Weights of a small transformer language model.
Training: a variant of SOAP for these matrices, 138M tokens.
Each number is 500 + 40 x the weight over its row's rms, rounded and kept within 0 to 999. Layers, rows and columns count from 0. Numbers have three digits each. The size before them is the row's rms in percent of the matrix's.

# layer 2 MLP down (transposed), 512x128, rms 0.21, rows 271-325, columns 0-127
096:510491510513513483517505448429539476500554555504505510560447443466478535534477514508498450509580472539458527538521564502494510504523472592439515463541520474497437485597489552426448579566548455575463518545555479541494541486462505511518473539475554493457519465456479509553553523496509457465500481476473442448485533487566509420461522502530500483480441395516510466517558485462430479444557
114:455515498440429397470503506524517505485494443495507561557514502434506553519523500531463561548512579523431472488529599473480482506440484483572518502561449440514481496570425490509385479473527466513539508476511567482504467488482520503494509540426488501470460516485527453572425524530509537507484503519517532465469471498505462551530539547531486496542503525472428484541508514515468541401410
122:425444585508489488530499499555525504543454531472532448512476490499484513525480469453452545515391471482479478485426511518467554543489513481472456483467435520461520547441451531578530445486472421494432446500545594502534506525529555546455502528498512515555504537486559473480520557482524515566447539569495549547468485413583520493482489454459487484519483509490495532506616481481453491497486
095:478550586471473517529536472408551535490422535524448515521585483500525447456502501519493449490501529487548463543557427478523525504498530554534582477479509530539500475473546515536504503423523522527528493493459441532569473450488559468516530491499515503457461541496556484393496512526444509533576479480560490538509520479494439473528447569526441418542487495513467467516429553457486429485553
093:475497464485507424447514476584468509494514475522529562511410496434436398529511491567532512538528535518484474521472466464472405558430500523411520501415449445464572509514496527456510465483465479541413498453478523473569466542540516579487539526502459547520459508473518530544486491501497524496497482439491469502493513574514564483500491519461528558549445493494442459463430505504452495538490
094:463544462513482521414522535502464557521516499490411519510474476550479421427466434546462498519443499466537400498451440518538558506398538455424507505545555535480502526474489418506510522515530450447518477564436450575526510549440449497464475507533511506447497465483486563484450533465501507467499546555490478535532485486436517529537434534464493516484460491513426456522552524547499511492518
104:497552603511494496478511466523468470509497478461549527480474456486529590548505475476521506572483468515460522477454501505502512450553466420523560575513528484539504569518534470528478452504487524488585492528470460503472478518571506531430507493441514531531550504489471517589451518449461464444604641491496525542472517432479526495423477550514472473529523446484489514514498516544503458444447
111:435503505548470559502477498498496539452484441513518466545459549525499522553561531455536543485504516537511403521508560502456540555510516510471510463615538505498476433542490527525572472513537417479449521500542407572461556532452498521593447518470465490506480500444530439525480535486493543455445470472477434535494524460513511452505567511487516485483450519548455399454535458488502474467494
100:485525450410558443505547550486513552507407504490522573475541565472528529417525453528490576535558520516439473476512531508561467500468499535533461539496492493507500523458496570548493443507476502522507455505525484492512431478501559513500460450533503495518461546500447453501469449488507517541446510486504490471459475413460551549573481515437555463599526510475534575456458573552545512490441
094:458468459474474514446371570541492502533510441534546477511434449463509470509512421496527495473504551499539561486471580520473479456502507425495520506514554494484510477518509519513479488485534481520497477495529489442523496542522504521468474568490433528422479508523547550516536567434559491540461510522491466408465458491479484473523473487368579423468507486503518509529527507397452456540489
095:454519488549527539490501493494541519576539557509478562460471479485476501552471649529475540519466501491505528498526564457488500513469516471437552461571490470505488451510524515433486435567431469557496488499536426515495437483510526513534558485535528449455470517437478511511538543544543464506520454500489386566476516494501574478559419538450510503528495475457455566547543458492537494499492
079:548531463483504524508513562434566420520574547479513553522488516480548506583510475489488449513489515498561532512436530491479464606481509511507608462565451414425525490532546480527507436580543497514538505547524528479442448484556510476529502451539454476468540493475427508497573554485468433485462504465494504427481477564463550514443461488557496537512515467506480498460546481516487484484469
103:478566470440497464521610480492456477527444522544631521486436457494455487446508579509495559481592492503493510502546490549492483474538517568481542563474471498497535525514461452471596466538539525490522565453483500513422521513484602550554472446511488455484508527538499453513445492480442531470520468473540414548459513482446475479464484466461486483502505459484533483495482459515456463531485
097:566500517566533442499466496479476526519512476584469520452513502553508567516494478537464525500536483508485442506403577510504551529556504457604532515496464535432553508481535482505503452446515492546473489532516469477562436502449492409514535558525526464521535505380509481533496546481516523522548466527459502462552471541538518503580558493518546508514527525501474498475585381499537516493522
104:494399565517487496481525520453529571460462475505532491481496508454555474477491558497498487491466543495524606567553452447503537468454483525489466426486471436534447542415594573542496549467529478515431510448472446537543528463468504497546512483472483484514495557472472502490464458488489548540482428495443476518508558430571449514471548511503487515496546544478563521497491441476527551502583
100:424453462570548556519494425521489485580537490547492481466464500479509545471501578463445430487401489545419535504481545483535494472481509487466541536453545457430498549508471529474458491454493544518449524461458484475473522503479570526502542479581569515413555522444486530489482568444531500508491516569496523534572460516513466502484464486499507483419493545513530428463468423503482511461493
093:536419576461563518521510467529486489465462492437527475435485484444478489527488556454532454520498523553499441517594458535470449533541535501526465531523439415497495507527474545551599517498564503515423518461441473490526549548483497496485436532457515500494442556505415529453568513446542535583540507532495497519483515535593513544516524503523549538500562530520533561530517499543515536511524
090:482505441567569517483527541522458463489525422493454439387429418456474503532477522507505439492506597482514515463520543464493511491618402458543517522539526588555517484508476511442435497554522526503467524563477501529469496460491529520471479464577480482517475519504492559514507473518545520489457532468505459461506515497523434499463517487497446480494489470497451597474571500541465532520472
084:506486465511504455502498489487410437466462513487511481483442497561486485577522456513530524599492550482504475517479460477520489479471489496544484441578471554540504425572442475489469420535446473511429482529565548467489488497566554420419509487480530533568521523464492551553460531492465466494497574423524525509526493452510596479495538527490480499524486451478511532439494573490458506482422
095:483483405396436490534527439479507466453510487515512444519506451539510513479391522529532523480517487492507504529521523546509447475539513563526493415585499482543513496600563433453529538535422534537493497534502509492539490502564533512522551543468492513543625522498490476537578487496548458471460441504526516505479431472518460476486490537568491505523491481440440564497479507495460521496531
112:444483456470474557513501527525529553540451572521510535466481512507464489451535456458437513509499451478504470515506473569498548485514524508518513423560501420485508534545532488443507457558541535530474451503601421544503534519438516521517437507469482504509464454553572478435564524495449448481525500474464472538469527585552565489534495496467578532446521538515519502488519545481413394485513
095:544515506487531488487589492507485487490482526417552516478467511438467521470445439501583489521556549543562494448475474593531483406474504449499394537556508481453471487501535534413556559539550546511465426515529490469507528463513536491463485486506524510477508502546436512472520528474555542528514531567507487473484525443528571559455491485500527534518528479513498607490558529567497530482450
095:515537513479521521475562507476526467570536469546484501454427499498634518531523557546531453563440519483504513529469473513467451482595506426550477492461449503493505553479495526499401467475521523500609429555453577475579493488488483465493418465516512435442530563491510459514526544452484506539451461507452517495463470480450467482506433481506451487487510482542529504503514469525493471521548
088:504530498577488515498550499512468506416418489489470561436534492506535515540445602449469469492493525486548530534497478480516460474539459441499457495479495528526483528423476498552443485522575610520466456513533570443491457485563530573465451415462438440534475528519498499491518508469534514495523487498487511474485529531501479442488552466499540489419487416504498492585493542564516500518577
095:547437554537488513549512457543467552504465466466572527528490418465485472540448399462485441487475531429556491449538529484451448538518477508534476475474507438552486429526497487481512487536479595469561524489455524469523508482553543556558546468480527477487504572521561506552444559526536477505484555502469520478470518471611526490485477466497469413542515582505533448502503523482473477475459
087:522491485557457498536520470494465441459439434425515494465489523512502541498477487432506558464559470514567491534477568559535530485501459419437508566440439471556505490415458486538505410519485471521490533494556537448482488497513510435423480466492532547568489512516434558527471480438532526491447509481529494482515459492527551586552553507482466523511526472472547535480531557559441540524443
093:478542422540487504490476532524552532502549526484549504515559485520512502406530572449529558527529527494519522573546475503486457460508492429446522563516462478576532502469481531532441515524520529504485552435498483485479479520468520528565464517548500472504508502512525504517430573430485539529522572542479538477501485492514640486532500552442463540513418499525479481465585484564496480549591
095:482449537508569515498510559435541496478496550504452561547533510510410508514590504505522526482495535513518520492484535542480457528495497456499534513469512500472505575586522490465595552572503511414466546515505479487469484494557426524439453490472491527471434501569480525523487496489542571491511505575451508553546513512499530487465525432437372493484496447523432541541526483550486547551510
102:573475432466535469509508468485505554435526532554466482503548513473496511448493446492514552517514531531489471483508505433493455468452598512500473491524454545504479467486508480568481556574488533528451505508448469531581516477474541487437505520393520420560582566449458544503453467496510485591455548550482555471572472472425496513528509532554473529537536497475550492512509522507513469417527
104:471514494428568524508435473542546539479511497504462575523535513510530554443481466436550448406497495520423486421565513532504449481491457494476451476600519409548533502524463455491463471453446551475511476406494527481487488544369487451491487454473449474501488521492506505516515484463434552493539522566480502469492509488477530504430534543562505529473520503508515493511568492553536520483469
114:496474460472516498470582477525468526446551465534441516506496551549474459474418576527484511527524515523534570498531460477518548436530532460592574486477596499534551539526489496503477478529514489484522510520520447462524520550443568489550522545486477484527482464444473552529459448531456489379508472423428496567510518510575572516495462519548479466440490492440508454487494539503480526455527
104:477440524459526527563552398535469479454478493537540465478535510511472522526499492474525525490440587482538472545595527532492471464412472449522468476498555515551523497485520529482494505472500547474532473532526510599535563453539568549547469480517507475538470439509486454535553508494480389524537539478447457492530439504577501498488489461529540509503578436470549513574473475561461507496452
098:517460528489450511428552534541490503432463503541481580470489522405502449444501493472446483523456479536509480547449543552571415437573488497447500592495412414486494549476515490447474521447569466474498450513529517509524481510439482464480461539488564518470555506512531543516485440498531495541532481465472475489568556486504428485521541453506486462474491543534560498508426472546453488468511
095:525424506474452480556506530511504528600505521473521521510504418466527486464473500460585560508554509524422485472487523533516486480440521531524468493489515527502479518576511469457452446501533477573489445401472510498481577412566514466508494494465514478478494515471467455595528582549563522520501472493490537467478430472455553476491564521445434487506512522581432455475498467478445532521489
079:490465494481509552607492457439460478536468575516517520441528477550552425483480569451509501581509502478524501461500501500471451559482495467469508497489498397520602494506522535568568508492462414512515480507412471507479464485491501579505509538521542535494491524517464501452544548518565496542479530440507414522474508449459440456568528538480463549473557542467441529513490515504531457474467
092:525531495435523531499544538495486485429555497461438551539522477502549443480504492525539499547483613496502466439454510532454533555518413469487530462441485587484502590433482510437495567489497550453473511457465534469536541526552526512555506552509524533538496458513540455511518460464519506464445543458411470531465526540487487401466472518508516509426407465450513506487468469513505525464513
114:434497430488527461501594533504567544503469493496490536462485471506501501478498475442538551497487521476516523528458407531489550484490485550586535411502425480492500524501544517576495481482472518475497455466616450500521571520480525534571458534495520546511512486465440490484500571479506411595501522496534486466473541462556525487484516465482435585512504519502559534478438515547441488497438
103:482492428447447511557466519515493503582446432570502487563494548508527492539459437544548519520554455458430536467529501428486533449523463432513479535561494455476504480519499562501500569519494534529506490558513481431488465462503567411484561526408449465502525425495491502481486530489512492500571510545532539510545584502498548510488407492522486452492475514500519549518549573502506480565474
089:483518502559493459516473519542438408455528535468486551516552514516531445471519518493477464450467529537572501508513409513448548458520542528503577524490481514521569482502428511495528530579517452503484484486532549481499443448501464437498469450578485490482527544440511523536602529503443527553448497448478450479481440458485430526540537483584485468532537497531415552508563547490504462475524
099:423544523534471503497497548486482492450529515565562497448442520458468568487546543434464399497528437477528492517437502494546448487446493431483539456516487609472429489516564541468504574454467492446477544545503470498475417466501458520479577520527444444534495464554503558532511493399515437505467506497503465449524530558496504500549539510540503516484469479483533518484533521553491440479513
095:407411504531472446545552531520473435516474509443494462529478538446447477471512512474497464497474501439557430499516547595490489465457583450545429471470492490540463543422499495565431495448456497559552551486475503554485540436508505524444504553556525464539513521510436527570520483472592483427481480517517505462545506482484498522517548502502455507514485504485521459437514518498559464549542
103:426497496470532539451481549446477512542463497525515520493511518532455477525510561524510447483499478420526540467475438454615489542556445511419541531538525497512490581509508484581458484531486518545449485461497490539455445552498429537527455442541492528497557550475525542505507458492520509512466566485503489504493555557448488506539447499410535462416458540424505549508464542508459587500518
103:483495521442501530579451509451500481584488471454490495521431549526557551486504529490468532506542502510455438538508609407493495553539533570560459459496504480435486493581550511495453537500540530518499500509482508497497521470505458430533519473407493497462510517549516481486492528508505516419471463556541582552445530514490498472438518519575443499493558512437469417555501480449528455456506
074:464490537450515546475510525502464455485517458498527514494573604475622501454445458487477506448588476480550500494500483457460498483514523451486487515510462555523511484492485531565510431499511524441561561474571525487510486481535509580463496495532446504537450527537440573487467556537467536512455540525520509519430538482439490577437473520525515468459576454445536448488512470481539427531443
100:434494499538493443505495550468452459495486499520486437477502524521509555436561417559550575454534509477580462470576541498419496521567533538542530442492491518452453479473448545554522523515522559545527487520530452536536542531515496545480472501572457495447468479493489518499552446529536490500513543492517515518594517512501365459551510455438494506472458508564443539471487529533458492500468
108:419467506507521541528475489486522405513543563505446517553494525499463506538518482544537454484386542474587515418513516509479519471537563445522480506533480576443474494452528457547407499493469513506455488535438564546513536576573474499411499482571539532467489407449518523507462501496514482462530468503423513509526472465558470492513476487533460479495491452455520516448462494555468525513508
107:466560462497457524441490431448543459505446464506440482496513499484510514463493486557491530476523480456519497548385469469507509570495473498546495506560500405428562519466488509482463503488518565423560430456450462452529493493433501497512475438465512476579451482527525433535475423468527496511446502499494490505417431510529522417512498579528499483513525429441479500474512544488514494428516
090:545556508564471476441522484499401496477487520508399509521522532454545482519537500525523488515585543475474522542381397523501527520457551470509470508546450567417529494497470539432519522476520509456548506466569522510506539505533480511456522487502513482505474418501490516483464524515572490507527499496460474440525446529481496445509417482483497494475408514492548469516383510489558461543498
098:481500458557463476455583444474438495486433486479429521577510491546451560461513487529535516547461448586544475492526498543440540496515490488506424452496493459433527542541471557518494497522445583429544510524502480563516532497425480517511558497519491463476530503554484522502504500531447542442408514555519497496506461458502444506483457567463523573505543436483573477544557472491491512534552
106:512415444523476516520471436544501477442570421505531483497509497479508459495487522520557483528524542449565491553565478555500547440484467486445515500469515563504457454535471497599533480461512524457518500489551423528488532469520513582535526541486515496501497521526556492478565508510492409424547568524476527493580487447503477515477424421481499515471419512545500469522467536538429572475516
100:589433501415510553460504506496491535548491514478479544483375469456428487546534485484554440536467446523533510520542466483524435464453514493610485586507508525571473470501441458478464542525492525472528457472423498497437476531529566560504539517553516562532548454482516510501532518465546558526481433549505559488523489498537555485443471535503460519496523517533551512505511541526552490512463
107:529441518510470470469515519524537445451475550542530523477484447558432464456516459457543495579453428581540521537521494521498547488480474478509474547491475519477510563540511484545492486490439522500499510583519505529477575535538548504481574498430519501480509586537480417520482402483485503473508464570473544454490489517446501489511489407547521511541543383512461410525463469517539509484500
099:451488502525521429499481445488581540453574477503529538540514554448431434492553490501552520537589457508624506530494537518527546481431541455570473405503601533505528554463497506452481490552498471473488488548568481500509476518552477489519452508487490580513485483508488472493498513503435503528492567530524538463455513496489476480464520507533469555480548498465523566587503485576535483471488
115:503495536498535467511536510502523467461487461495449543413491500465472472552472444435540457476495574440513550563533447546449496472525526475536446537539466510472481576452435522524493475492546472404414437457416431586495532485484473474472480493493487516531547466455405529478499521484539454553466428477553462493489489468545407531535499452476551476507514538515510541526521491466519543537523
088:516467491478461556485530503515520539464564474510535526488496505525491501465480532445447552510477441427535564386525563558466469543509475568564553483546511441495453586511464463499477488501482487507481452502434500570456561538567494496487482545469481487518549408506547531570438446556504522532517483467519532469456471515491507510483456514547511454555500494580504528490389541483480453528446
# layer 2 MLP up, 512x128, rms 0.225, rows 272-325, columns 0-127
105:449510459505482496458472461450438486563484491530543452560500495409443546465512483531473544480504488477519488603430535485468528488445471460488452505438499560483476530484531502556501522475493538467545465438550504431560522497509487500527505413529542483529531503475472469467481531516539518473448433600565504509563474448460470546502457451498441477485551486489520561466498491425486561395462
118:431502523485565515518471488472494528457530499482515515542516472441464531450532526498474512472444505409431550460446507509536571528517451411471461494506585565498472498497484442566484518558484464475522438577588478535472522549534525590565477508534529519474534538440505492516490473502540541450419524529513523452536464416502570461461477501483519468495492515584499470505560515505517576530479
094:415485526538485532532448510442521449492443542504515465503500527484490550545491588511542418508479463443548507575505464564527485526506490509542519535445500524519527482489487507498440476531503572511486507540487534463558532396491474542573570493486512495499482517516534430461591584473514581592511546476460517485511506474506501488430506486476511445516501515617523477574518430498502528524466
092:488552487497509564511519555403488549489456489498475539583536489503486466470489535486459435429493498485463534454568440537530567514478531525496483486519479595531535519460498510399500457547472475531464538531434473516436467491478552503510395580510529532523514487485559501513460472549468484554445420459545560478424508496497552478546503518448505529546461513519464452492576515507521522495562
112:513433525474468500592462420462538507532481455492570501445511374501477540544486534527531508486496444552453455569525480537508509484536548506588538490504498471485531450544526521514430439476546411563488502494513505397481505434521512462514475502434506494465533533457497506539447577494474550574500564503534554470431495492525435488504511488583537533533490528539496493481451493494485510512505
112:478501476503473545425521576519417565460482520474562430542505541539509484531492499421490534446485525515471577519422481445495518500437478496502499454535446537482589482501512504555503445518466546496486507496538502511505483493551483525497518521552493512437523578551506493404517447533507563535484563525517458484556504483415534486457531520485508488497523561554440490448602498468460426559535
111:577577510445429551426535467567449547532419552493472469494439531501434479514539451502546555448487513524464496522516548544493427499448524510510512496476502506535495467568551507515554564481542464475454460501493524567533514564446491480578473537407555503532501466515581507494563527468526533513519490481511462512503495508457476483580448501428499542567510451525472517531476521520501459437464
103:524547472508462469471480482538469559522476468507461522550492509540478470502485474505513432502497512540437485454523428418502561508492576559536546396489521500433511478504512482444536555495532426465553561507592472570515521473456410450514524501499526506494565502508455445573539536456502542459512473512507504523441443494520481564547490462443509507498537537551500442504426501447418450468512
093:518518427537479465480593533504492551476458427565533506504521513508520538533532477429481482434487534561494566481556529485506539543494540458530546451526498539515470512486476544469543459471496508510485525543533531560489530421480528472544526446532437455517513544451522494467524503478429456500503436541533544438538392495570520589458532455533425524476529451493560496461539498460422516515552
094:520528516522595545457520510526492538491494559577515452455534452472410423556533455471529551498555480432516526489472595512381514492479499464483566470433564544486487571514467518488488489549484528501481425507474485497553574585544480475494543471486452483539516528468480515437519531490460599461463506541496459488531493472488541509496439510523460452492521488511438467489522530516535452523484
085:441447493526588467459504502486440527494518486545550540471533487524497543436559481512536493521574488560520507459471480519539457462503472475427460461493565570438531455439423538615540534506587522475445524531482508514470426455475462548519462527553549500490498568551530479472429504507454539507541524481491507520520480441489536464513472479471506414474487488535529588543490440493499502532477
106:531456475515455534514445397525470478550503535538487535484524467506451489459489531509465567487501490494580487565443457468469499473532465459490583519544450489537493545497566456549577467530477420441482420525497452523593469453504505530509433572529450545450507475490573484544517520514513486463477508435518503468478508522508468496501511535488484544520494525557435405580510483518491440534434
103:525515489476536551492523408601520416535577516463510478492473486459540519442508466565481472466454546554507474498515580483528487599535505468466480518544529460537485495508476485470497580489564498539532473448431518506488506480497552478572494478517506530436453449469522433511507461523530497462411533499531504489493548447485517535522489550570506472402454487489561480495514424435477493427493
099:477408453493493506510495448487502500512488546581447519518506475504502486467469524458488581502514505496500521550508512526474496426534469505551615483518545453440473532471452514578494470481467526480477531511461491491570568449483503478540444453497552488470520496521471536452516594505444526483440524400461503492524454474485540505524599516516492558551519523580451565558498572495484518583474
101:505513530404519525432479535509500548519536461496435475419528545497548481503559531550527466494486448442480471461502427523541504550514476457518524532516510609517447530504486514437468513479502544448465505522518430491527543485528552452523492544506465418465462617522514520491442484490492505517502524530492548475533439386558437544535454469538475524481508555502484516529467444509469534518587
095:457529504396482557472461407500486516497564508522552462544465475478505518451519487505431504473537449506505539443502493451441513485514469481508536523511482485477551494465534572529533527498511520479498449512446473482548415498593508422527449544534507468600531521539531418488515470517434564543566487490493468503509454500457577528543472531497461506498456450494565508553538510549562417513454
095:561440478496452535536535485515443488504452454485569477503548514478607515552522520504573486487486499532470582498525468491512444492492398603429545474413527510542482540480556518505504383492524499485520428487474553517554503486521506461525465523554450501487514519494494431573515561529510499512508414524478511468499415575542506537494479495487455521501521513536457513522480448549467508465475
093:555565472423514510556487485501486429562453487397503528497485439474446522441492528492536549554381557470507499494542478464524474490457471513534529463465546446500563427461546550482458463510524586472535491510536497488540554533601548484475466486495527483537525473470478491525565470498463449471431524467532488462544546463510543476532451537554492497490439481492450533554473500472473530560517
096:553508546487510484545511500523464405532431424455503561473480519560549477460539493468505500519488543523523487447553482561519517518522537516586492478451450494497472519473434475506483483502438501557446440494495428450543576554470472530508517538533499544466465500467508501479514504532460530485455505535489467449592471459439485475535565598536525482436615560472468471494440467503449525532503
116:430507540440545529530503566455481519386493559463577503524594503553554507468490496469459439492502471470518558484541480497518493511483449500541492541462434523426518486496493550491480488514541449552538425507555518534497559476483462488470444515512499526477454488504506439489551448498556580440480498526578536526423466468434521460529460509507537516511404509546497487538477496457447522459436
094:481510556468542451517513458488453551522539471503478519555480514457505462455503479496543502474518524576457417527503502508513585528497469475550435500405504510551570475437424506538504480496510569488423505521487543488503462451514563466521534450535517525495521530439563479557478516480438508568510488364547561529525422513443462513461545550506471504522559470499457488528465454524490534547471
104:455476527511518487484477561448462540483593521507451536583469458501513500520504506435565434522500529549517494492535424502506495456477498536401513437518491547490481504562485414501511488509537499471454459496496505457480487446536536438509458469564516457496525480485514463548520479501454515458554534509496500462524473538489426565525547491431507548463427610520519476411500483456446591474558
098:531520478491453528534487452476509443496467544534530419499476493508520454455473503462502493431578575438439537482483501519588468543443546455530449495513451530521523498512433480506504480507394526564515545505518559474469559432419541496519487441418477569543529559461499517517536537506486502518473516498470507479439526528474490496508486521537514491584574441479455478503536532515481464383514
102:526485523480580540436470460493447521529484497527579507489452561548513522474530564487489460449505460518524475482563534587453446499466478486513487523470463530489508565494406465492507519434475450431455472470516504528466422491519498546532483509574501475506442554519482480498541516472500553485431514535467551499400525504450464498540514558474537497534591440487481591465421494462492453522554
084:450490540445517535549488528539493513500527476488530492491539519520499521447523422510478495524533469478518509486421457470560476553513471507500540406515509584441475489518493495463515532506489450515489415486485439494421537474549588534575459530477504506587458481582478474545435474472487528486450537521453439535501423498423517526461549496513443516470550505572547510563511471536533406475465
105:491496464488531580498472512458560503571510463591550521541480500526556515446438523515516500459541499522440468539508504486557503529473509530503578484488497428539470463487468470562516412529458524460468521492540588416480586440517530445494433489473412516506496515511456498463472540526471483556420480497539501468491515527498509525479484527506459553558570533534549533500531537463433424533563
093:475460500470481518479512509445464527508524592460512509497512495491503505468537484539469515441432561445505523459463500564549480551445485453448521495527487491534478538484538539514542583497450482511544547485539499503376465518536416476529474570501441564503528477515556509504499541574506506472411555561456536518474446484493489486490547555453498580457507395462561509484553459490516430499510
105:489491457560474491559522515431457503510483566551442512510476442532555467498403551554582494497541451527552532459467472535511453502426510514441449497517546550559411489436551428570518552494536525535490458485506521508539500526483583537491526498548490501473493560417485499448478451460455517462501547529489506494436512478446467514543487552516523494512544513469469476538469521507552525396474
109:511465455521407504534397481490511497426477564482452563498517480485480554561470474496522529552450461514434525480485528513540462445498450515503507460542569476453480401442480451459507541540508507509513505513512497496510553456501522520497482533483473468524529517442589491631485556566505474505519462488496579508497514461508498531489573483520523592507476517516536575547531565539542463475454
128:485550538401593521492476454459484489538542526480420533475518544661508475443455520507480458454443520494543525492491453531472517514500522485532503535485554500549474516465464474472429500441537509466501521547505548462494551488521538492500492501534392585547480541554533510493537479523533475477492457453493462571538498550444516534507473501507466459422482579499460555521485500508463512451530
118:523512541475521509454493507493555498434549506439473532493522427488467493502507539528543437508506489456479467476548454458509564509512470565505468553458492582517497548483511536499524526589459495509456537492488494506526504488442475473502479512501546511533437528469534551442476399477431516467476571582466477437489525515482441531524465511470433481530460558423416481477526504473535555398600
093:417503449504497508500477474522472498579555448432602462534506485543473520530482473495550524548469482495462556563522497535513466474502506430481542452538519530498502497463474495567483529515431530528460551472449475461491512420539465424575427471490479443480509533515509405527488458477444480464575501531505545446463482594514566539463455496523452518537464501491520554500538475413471542518504
104:535451474469455558492430508525505524575520493526416494444549507527479581472460578456575518510511508528566524517481533483504388459528434458479449543490530498460449516462527491494472525465507544496478523415470507481519555481554547499505520505529489465586515529469491509444465472497497506583485499454438561511544469518574491596488562520544529455566517539507541521507551541461530448507505
085:482381522507528488553512531453487479497432423549527494470558439463511449538507479569491489506474459496451496533551509507533492436522511525552504531479524537487476522488461480467488514567522521549480494502469514499529571468533504433464520514429488485493399519543444514536466492518526486457582571486467502423500469578489574461462440481571491446531444533478553430564491494499530563463447
096:541537540470459445453472582457463574557510517445468494436510533495471535507498466516463496528479453519536476494566466466464514558526497544400502527527525465456470493554526491476563522518497399536451510499558531544539476536443529450497446467447495532522513540490517512443539443521457441548452461500504551475576479549393508546534474469438442478531465555493514550451501553474519533495536
107:463509481495490543477543456600481522479488467507529509508485568513573519443519496496557490502402462473388557524501470503516619476475504524526541544487534498542526508551472467535437521497493473522483429505515505507509501523500459541511490506490418529557464537503474394509517466471555507468482536512610497538487470427514553479569502521523522569527474497522594497560481516520503509423464
103:489589457520496489463544575470588502550548521467434506478502496563521528444499484525519530541529432461489450502475461458470504462457468442426513529508505440473460595495469504553521502600416478511484526534490515437576552514526536528492483493484519454455431538520491566452511475546513542556499563499543452477498510509519498557543486473403504504442497577476451460529508495540517512500539
093:507433519491536551435460459521529557504450468560588453549523507453395473572500484593517526522473530473508503535486511480484514432483525519483550496470542470500479511449572517557425509488455494531457509544500515515576536466539457513535495472507484486438499478516482436442551474454519497457489458473548491477476433496439462503464392532508531452497496556521529474566463478451551415515465
104:489465469493556462473440502516514483449531518481514487496516497499502528445528510462554407472513431440423623477492485467509466475449543511523493512519552590462483526542551510499499497502481522452451503594444520439493536484546460475530580463537513473473494490478484457514538491496474457460454447603496520434542572542492460537459505593511467514503448514535571559483484543498435488498456
098:483580471420471492514524479439493496550474478498547556529476456497500524507547480512486483463535455490588541429555459544465515518467596522379505549508597535415448541622474441499497570534481463479512505502589492508551500513488507497474437455475489487577529510469477503528493510541493480456468536519533529493443542453484461469497518536481469497510509494520443513495509520533477556534443
101:500540538482594496457515543484518545541552570498481500457514478496492539468442446494511515561516445461521535523494494405513566466517520468465496509544556540503457496411438462444493553509492522471511491468550502472516523507474465481449548444499495488502484549478468541504410464499480520514528424551509526496508579511446528478443427466517403454407514538500571543487507540493537486511610
113:553545467493579493523523504505428497503518508559474526483478460454523385488487473512446424435466517510519532483511578465502520495460528466498519516484553541458463485531466534526517506513534531506408388512480543530545491506472389500457465534465412481577543526514498538469561517542528531476620489523544474553471461529447502481477521517503500499476496452569537481568554498498480477525513
069:572486456465524459469522501498526521494515513484478502531533465547447548494505523563547445587407559469493490516501406479504549520473493502514496546498473484485454457563476543451448544524533471562383510508571552458534487524500449517446453488522468493497534504468524547514466432504528423597535435577510485513561473473554550447514403484484536509507471497508509548487509538454529489473530
104:479451501484489395502544516487512478507501523531478481507533460478474464607448441436518505514489561539575518500493415436484525525517443578465490467482518561512530405542415502491534411473492509512492507450533490500507489447537590490541485517517557471458547548483529506460439492482543519532510535510434554468534521446462475539454526434504410481478485446526522495472510539508552492544555
111:482410561453511520453548507553488548461489507527459585428475564556503420540527493485502446444501490478520524457492419485529487500461476521524529458441495496487504482519518513457479439541470540475553487519436518451454561576484531502538526484471478435500483418554542498527552496499542499460413499535455471549544490528511513455534627545491524520481600501515515467532470504539491456484525
125:556526469448459420538487489530510521521531520507483487485541478477475500519502481442511495527490535425462469545516578493504504559498463448460525541499497471571421489544438522570487343552511479481489403554495510538570482548483490522509508454455537480544497480509564498450518460567539494520456537479511534527585476481535454500537520550451457532595506490574498497467472460522475475537509
098:407555587490544557551563537474498473491526469490453508408535535504511504469496498521504546504508453476516511478501541604487569517483541481457549496558507531516462539484473448511565447600435493582450463543506530546541503488520505432497504461461476474502522528540566476476518536511492468486501585454553586487552508445449503491463522429482486525494446544530498585475525459510478523500494
103:460479485468467476468575411497523531498473479550484497522502436491424524477457458510510493523410466535477448502514524565467497470550479471470468519441524504536481539503469478521504535558478459504549528529520479586559498493477510484460482483510452444599529476518540458540508542557478580459463529527481498558609497553536475458461414537535368473467528530507531550508513467501448489464520
100:511448494432445429459458506518473424553499533508518520474464479471495518526570528454480458545510479607519498486525484510504509453428520519435491509477457454532554530518456525502445535499485435496581485522512568525482526526433490451517538429534527557515485479494494543481554503580530461516533546498529539389493491423457525466568536550493481460502535531481428474477469436582451536515507
106:515486490519459528496552516512465499513468597516473542514430511557462548512523398520509454535472444552476520468520534493502412508464517526539491545546557525500448528488529515492586506413483493497478467483453521484473552544497424564491520449481538541462450427425579544533476492418545485511476506495483478555436408480549478549503517492542510484548541519444540545442495543462488553500499
101:498427527456525466528414486529499472536582523425504507454468487517439524437500491490593473486540472486510534526508516467488516461537503501464490533504519614524469544424518465500494449529519575456477524546402519515506533555541519518485535547546554529424489608503533504472496488535563471404478487520504515528480419554520503525425461442507514498526465512468489525461541523453469449505479
106:470496523477498514512400510485502521610383582471539555394488456456497595511509481467542513486477489446510571511498433523454487494545503527540531485510454464442483500473539502598516514535513556568516419449476497472525524502461498522550442443482472534507539565542500492488470509480481505453460438514512438505495544442498599508512457523484543456522524520461479496512461479495499528519497
113:445434454539504539470504518479506509522457581515498493510503471438498510505488503536620475440471474456426520508517524462558495518506505517548467460483540539513481489548489440601511477490508415536543503540489472473480541508455487508410460557603537525582497577429460500511528476538525476499494526470479474437422482467504500434532500472428529426534485535522481468582470507465501481533521
087:456487489475455481540507596505462488486414502442498543524489469487478495593519483516555493452529500523449515521495477497488517475489455530486449480490513580521517460551525468481554519434404558522465489486633571449519546499482533472534461553493525579453429461489528511472484499519499514459456482512499504590459542449526492501559454494511513538453504539419499509525575510560425452490496